Weights of a small GPT-style language model, trained from scratch on English Wikipedia.
Size: 8 layers, width 64, MLP 256 tanh GELU, vocabulary 4530, 0.76M parameters.
Architecture: LayerNorm before each block, learned positions.
Training: a variant of SOAP for these matrices, 124M tokens.
Each number is 128 + 24 x the weight over the matrix's rms, rounded and kept within 0 to 255. Layers, rows and columns count from 0. Numbers have three digits each.

# layer 2 MLP down (transposed), 256x64, rms 0.245, rows 208-255, columns 0-63
125131154154143105134177161145123132132161106103099118138104118138122138125125107165123124133139156131172106124114085119141070142106131171105146091127130121122122143096146128108110143140171079
149118134158097122097075131126115108125135135124158105112141159135127127105102129136128082140135108086128151130099118136109146149134120143112117101166122108114145130150124131113124136102115083
118149175108126107119133095119132113120121158163174124122151138152127139110099153105172110150151139095118132111132125126106162128132139140206135159105108121194108077135125146147153114101087196
144133183163099123102093147126140116150087098105117084138106119131125124167103101121121135118145090122145107120170120107137142167082120133116111100153139098113165080124117113109111127112164107
122151157117132123138133088081107105134103124158137100139123100090136116108178155126121092094122113166152147149156151136137098126103126150153179143122221072141133127133154129143163107146103159
127134107103124110075122125117116134133128111096129138125113137150122099087146186115127133134118145140098102121134137133137122133145150166117132127146132156153155126125143114121117156129129113
157139129156146146128091139136146118101085106201140086110122114143132179096122103084107170190117128135130145134128139113100126177101141139129142151157165130150133125108117104139142132138126120
150123083132125105129124122114136108115138121086114129105135130126165160150171113162132118120124107114186108179106077072193142088099145160127146121144132124123141158141145110084108137173135115
107131134109149127112156124106103131099120098116092104142133130128128168127086127139123104101113144145130135102105136107111104135076153126131170191170145147136151088158122122152172106156129131
096097075174059107111193129097143121053134158098133115144133114099076194100146172136084169116140164130194117077112079132115104132102153134183092139086088101157110174118113111162182118155135196
117133116136116090106136129127127095176138156136155115115138128121122100116110120102140140135138076146164125142120145127116157148140125121114102099151128117149131107147155122081110145097112140
140182123141181091102075081098125119111154077113105130128111119133197121104103141197131139103046140101140151173062151160104095106136140084137122143111149131155138130156168095144146073123116137
129096139153166119149147117160104139115111135085135180113145102103121151151119162160115175086119133150164116124128102141128140083070185131135141134113161075102164108126102165150149087148125113
143104127089105155106123129138152152113151176141124107106137164128115127133119150172159141139116135151159134064141082137144132080108113124138135152132096156144100130169082165106127155137110115
142125145130123149134111135149156134128124085111109137145142163159169129146158166111145118159142172107095130102125106083139177143121145124123125112166119167117149126161124120157125131105130111
113078132135059152130118121146146093066156195176134140160140183119072099105114072178140109137133048113151132119169105168132102136083144094132162097098098101119125139206102110135151112163103098
115122139128155162147121148139135125142153136115088191106141127131140152148109128154107160100123099159140143132146183134113131115121102120141145131105152159125151129133144111103128133157106134
107105130112125111106136132138122175197144119102124114150130089138125098128113136125136144146151110152118131108116152145182128133176129146157112178175129109110104143088132116138136141131119146
145116157123121103096119078154135136159115087143136129159132119149105159150106179111110190149116086103118100083144131127119105116105085130136124161197096133128091136137082127104132118117176125
130137142141157079133120120113097096118104139077147152126149138137138116106130175131137126073146121126113144115100109128108099080122162109117096141156120146169116127116094115163123139128122087
110166086142188161122124138110162136163187088137161098078133096154135126157150147130130137052103125133142124163096084177136102161138180119130128085137167177186099106091151060108104148163156098
103110101115148119150104107095155154133110104147156165166131126108159101128120097112105170164120177119094125153137150118120096125141156135089118096101118126103143132123140141112122145155115193
090115074080134122118169123092110109115145113125139162146138126148142137129081093119110110162118131147127125111156151119095098182115100097095122163184122159114150150145159123108153148128139138
139139127093126148097118107130135134133148110114097149113133132162190102102115131102130118163133076113129154160123157125123135169097120126148138114174121141137110135151138120124076134103121122
136125150098119153131116119092125111124119157102110123115126142129112136121151112160134129110103174129129097127136132105096129118113159071126135128153129123086156126125139177139116130106125140
140141130107141106149114134112179139129095120135121112131084150078156154131143134093108153097138139159118105131129117101114142124141134159072088118145126131139089152112110142092102180132130127
155143123124131099134089138097162152149107128145120133163136140124138142139101105112138120095098113125146111120157094100168122132107127122157091153135146150121161149102120150174123142098122132
120120104101137111119155128112094144099152129163104095140172186113080120125147148125128143139157134081090102131125153119089130121150153153124112151097093119096107109136110116092108129167154128
142162165139118146132155126149128073104100127118101090091120155112139159177099115156130114076139107167119054097153110100096110145074178116115090100113224148185165085144094112167077150079162069
136110140126157135147143129153138083092144152129168109123151163111104118129149149142119122082119119081172118158091164098158126146163150147153126108125148086169129114142157146140145105125105106
161148106120118123125118161154163170141126095145148112150111116146125129108118085104114170144130153143114137120126135119128155113132092161129124129149100132115133176116143121117142160117141121
136124092102149078102112132126106158134081094144085128122120123145148129156118099164090127110085120138090099108143158146141121127135143143129083156115148126119129150102101138125128142131137133
166136138142122121140156116107116098137135136137146112165131121114158145132121153130118084167151139121177093124110132125164136144145145100132133104124118123130143141154162152151122128138103143
127097137126139129122111146156130123119131113117089145103119127143125132144149125158140141104124119116147158152143119119135118084104105138134145140112143136154104145104104123087131116156140101
130128151156120107120112173129112193137154142100133131108115130101139165082154118094116129140123187101092157144131135134132150110111144123128131135138112163151121166079152117090127120131154152
116117054135115104120145119083171093172152134098150071121118140108122127175114081095164170162139144117084150118156133128106159114120162140085140118117140089120181172162147130119108150087093171
156090137145142144121101103158134164163131168125161109164122157139172104096121123098139172174142114148133151196161172128104132106113101122136119144115119091136165146118124134141132149137113189
155133102135074132065112125111139147130149116149112133127113120140151132097155115125128114125103115131156167108093148116137134138159138118135122095194169140127154153125119130129136120128109138
135134152095130122148144150148136122126139128153168149111133153157134140122140096144110118123120134107131100125126118113113136111119116142141132118115174129121117113152137135114153098113111149
129125142143102121134101132132140135131153136121105137111098142110121154088130116177136138125121124095118117147151148134105128101119122153140139127114130137112107151111127138126110143116098138
171138126114104137097126163130106112156096120128132151137112113132114118102174103125097099182131087142143095142111142103152113151111129136132089133093097148138116107149110159164141153130131126
100131100144154122122117088153119126159089151162147142151118076142126111137157121102128129187124121144119108126116126184109115158115140170131111128106124148149099115123163159141122129166154180
157134138159119109134119144136134123122142130120109132117111137107135147084138117169130166131110134105112124140148146135144142135142126154159141124120131118123087159111119123132082123136101132
108113138136120123122129160125112147099175094121114090109134120157151142144121090158089148129126117133124135045102133132133184128172136081135099133161159115150124127140127172157179111126118112
143096127150129139110095165182135132116108088149130106085118132125084152175157140132139100146100142133129141125124114121123126133158089101138144140114145099131123159096059140135120106110171098
168131135110120154157111114129154125158119128122128128109150139134128087152094120098063116140140136125116102163145125118127112128128116143096121094114075095120087144125141144159111153112148128
134142160113113145138104149116135157150099095155133105158164128140128109147155122129131125148119124119130120130128137119121150123132118142162105162133114104136120160126132138132144129129136123
107138146129103160120103111142139109139089125089134157155114098147108141140103115129122138188144128155145122136132114157149150113149118158147139134158096114119111130181112159151121134130129164
# layer 2 MLP up, 256x64, rms 0.262, rows 209-255, columns 0-63
174108141147126110134101120119124079127156109114111100090122107122079155111060122153140127117118151144143169130133099124107120154150082108141132148097143137123163158121101123139102181112115142
132159132123107089128156145156124136124101131153145170167128125166126091180108105130090091128181119171129147142091121105142132130136129112091126133173168096079109127115172116146164098174115147
108120124076109125130124106097137131131110115173106118123120133179114081105159125133142165121106190098108119116117129119125152125135163151121128135118138124101140067127100174131140122140132134
167096146140094102092151118128116160055155136146154174105132148100119099120088143101138116167183104148135112100083133142154134136097096177127146155103077168136119127137116138128123139160112103
109145116135125130089127119123159154112145117131125133121127124158103115150109159116137162130086115104071094128140116141127108138152147146189126118100147127129148128184132124129140115131103109
154111126131134122108139132167151122120136114164132113087106114135110172086103065113122166118141134139110149136137133107125101165121156112112165160135156140137154109111125105110127137114161107
145074160121130119117163125180151129104128131108143160140123143154112169132154156099144116088155144148109128164161142080107117129158109132097134149115159179136077122122129142127121091140085150
142126122128119110116141127125124124135149099137104130154128129147141144156122099114125131121155135113126111105139170093138111112140174129130117144116153134114149094148143127140159130128125100
100130142161138161114097180101142140047084092169113108044172144138045124149194096091131136101064171187168103145122058139159145074135133155115116117138072090187119139134096133125147137135126142
155112129123119132106132119140115129104152152124122148075132141095123124075148108124116139132114100148149133109132121117115126160172153115102151099116111123139124114168108132129134124120097160
110140124157137105125153159117104135100098090144109154142141115150094136138174102077111078110148102121098105109108164129138166150176174105115108119168164091076102120102151158146122121145127105
122104136144134106121162116150117121148129128148114087131072097152133114121140136152122192135139145119151115170157146145138134144105152130159091129099115079134160071080158120098120125173147126
093149122138147118142110085080150139152136138152149097141133137142130128133123155145153131082113126079145160169114129133139135087097148136110148114126188122117110107133147110117148092124088158
133124125117086133137139127116147108155136135123145154130114127139141135155146142108117130110161141148132103122138136145085123111120173093118167102132140159099125170174109109148124120105156106
149121146135153159073095135138077147092181146038104165053098166145127131150125176113183130165071157191103095103145125080153160204128118147161088112117078137119142123130080176119013200114160166
111120118105143171141103130105119104128149170126116179093133130139125131156112115117121122101139106143117140152124156088131146117100128094143136123124132164116156120147129125127140138117136151
121132125137089104122149112136126099175135130124130118120104148131139110145140151133134127141133138118114135135136149145127090124114130118108143117054107173113113116144144149093148107151151101
129148104109084150098130137154133167106098156108061086148118114163132130120156091120122097114119162148117129113150096136122158135118146100147110070108099099132155146141137133133158171146082177
112145158124128101155126158123151103162150126133143099138107146123117130125144108124138178103155127130133118158124118143110123097131172106094111149125119141146132152094106086121106156099165112
102105139138132102088111109150116130074172115153117136185142078140072164143190121099087128141208127122119132120124119138173172122140114077107135194147147104079100130101155177154113132119170106
107159160156136159156117107131131141125148136116126121128098132149168155102150067107122145093110160153124127102132105107124137114133153091100121101056119123129123143123109148112140113140185151
142128109145109151153144173123114179150115120098127130109148104110135121160109093125129133125181160168116127093132113167093088152133143142114079141115119181132143138096132124140108173139164168
110156130128151117145154104133155123112122089195144143122161186107097104121109151158108134132131158106139146104157106105096140126132104111109101156102179089140117149102127087069143106122140167
165102179123098122113140143107128135133123144134124160135083150169079105110148093141133135095162112111122140136105163140131141110094201144096095113117135173112128104137125169139122144156120135
174115183094164114119138158106149184109066130112131159138101146112122155132114134101082174117159117108092155150137150129139144094086184128071116141105115102141132162142126177145100114185140098
122117106125127113080116107121089127107104102150118118168149185112124115137151142093136156122111123146143133069140112135079152132119154128133119156096132117142142092143082135145144146132122116
143153155133138125116120098101123128111103141108126105100132163119122115170143137086120155110087136145144134141121142131160130150146140112104154136105152100100126107144144127155112142102154121
113141108096107124144109138123107141166136146120147173133134165138124116133137134118141089159125131127119154151090127126140148129139093126137140139122094111079126165151143161128158117164117150
105182116157147151122127154074141144154127139168119120176126100176129127102085104121121137147109137106093158112121122113110123124150162150114103141120126076088138140118157104116120109151152135
107149114115109119148152123075124114130121160132125104127154112139159063125108096120087124128121118116123153141168138133135100125122112104124165153127163127131108128176136077102125115158134143
160116129144124148106120169139135134126123122135138135114136096131117112118148134100113126132116144174109088098126141075094136138130124128104127095144124155166119128144133123118105149117124150
126117146172130088134141115092148118098150079118101102111096119111151128115107105130121115113129115112148119127140114125145138146109131097103098129088117132159162122142133115130139145119111161
143141154096115125133113130119119124120138160088155134097138141144135148135104114089107092135142134135144133135119116111119108142139106119131156101110164082098146114152173143151141139147130119
130134116142094106109117144153107135134144096123094155132145116151113149086148103116129161125119105112066128124138143130154137118142162138130109121149135107130117121139141128148101141112168143
128155181143182119126105153143065109166104107106135122175131141130139078087174146119106160123091144176110100134089167073117158144157176135177102114067164081128102105132145106131130088141125130
137090121125126186098169124146115148125138101115143094172141092120145178120141124103130128114138145115149116108114117151130105104147109086118132141138130107121160128131070100115104139169138117
148124108107112138095135102152115118123159088128109165103108167111156121136162143137155134128115131116150172102113154100158118164153127119125105144135142103140155177150111107117100100099142102
107111125156118149140117165130147136100110126140136121121111134140127126128129126122132128138136114164180156159142085127126169171118121111140151133115091163115153108156087094135097136127134218
133123125112158123080116113103133123155142134147101125131147137105121126133107157141111132139136107131136107145072124112111144134119134136120164142125131122151123126126158127126142125130146151
077151125138149128116147111135148115156135157150125140131100116150071127097097161158133156121163130099113176134119094111120160102139092114130105163120138085101124130104117126108134146123158143
119153120125127069123170081137110121127134138181108172137116105136109152129130107100136183118116100131150121152138120133138152104121146143113079112141104104138160141118105124106111143135142118
140145110146099105140138126137122127124140137101132114129086146135139121109139125137132123130126138120120139121154108154146124147139169139127130130124121139120107132128128158162120116152118139
134078111119106140136117184171122141153130111108114147123107145170136179083188143129106107110154133140162133116166152133107115129096171118082125127151144140091134129150133134138144136142152112
128099119110096115121125122093133130125147135158120148114114128131151151135117102120113109102084153119107177174131123115165097104103114092148193149133168153101111129156076122179159110154101098
175121111140103171162117117130121165082104144131153149117130161102122125151171114150131146096075120117140088130140117138149157142154154125107117130096101154118106136148116119146106097146129156
147124119098124133136130148112102136147138108149148106134127153127148129143129111136160142143134122111138141147131133140115141110118134131139150140127114131112128145129120113111133136141126096
115127131108159140118110101107097104131177130116133133113102128120087141171110122125109160143098153145100103123145124137110152156164121162165142175143156115119137138171130116157111116130162114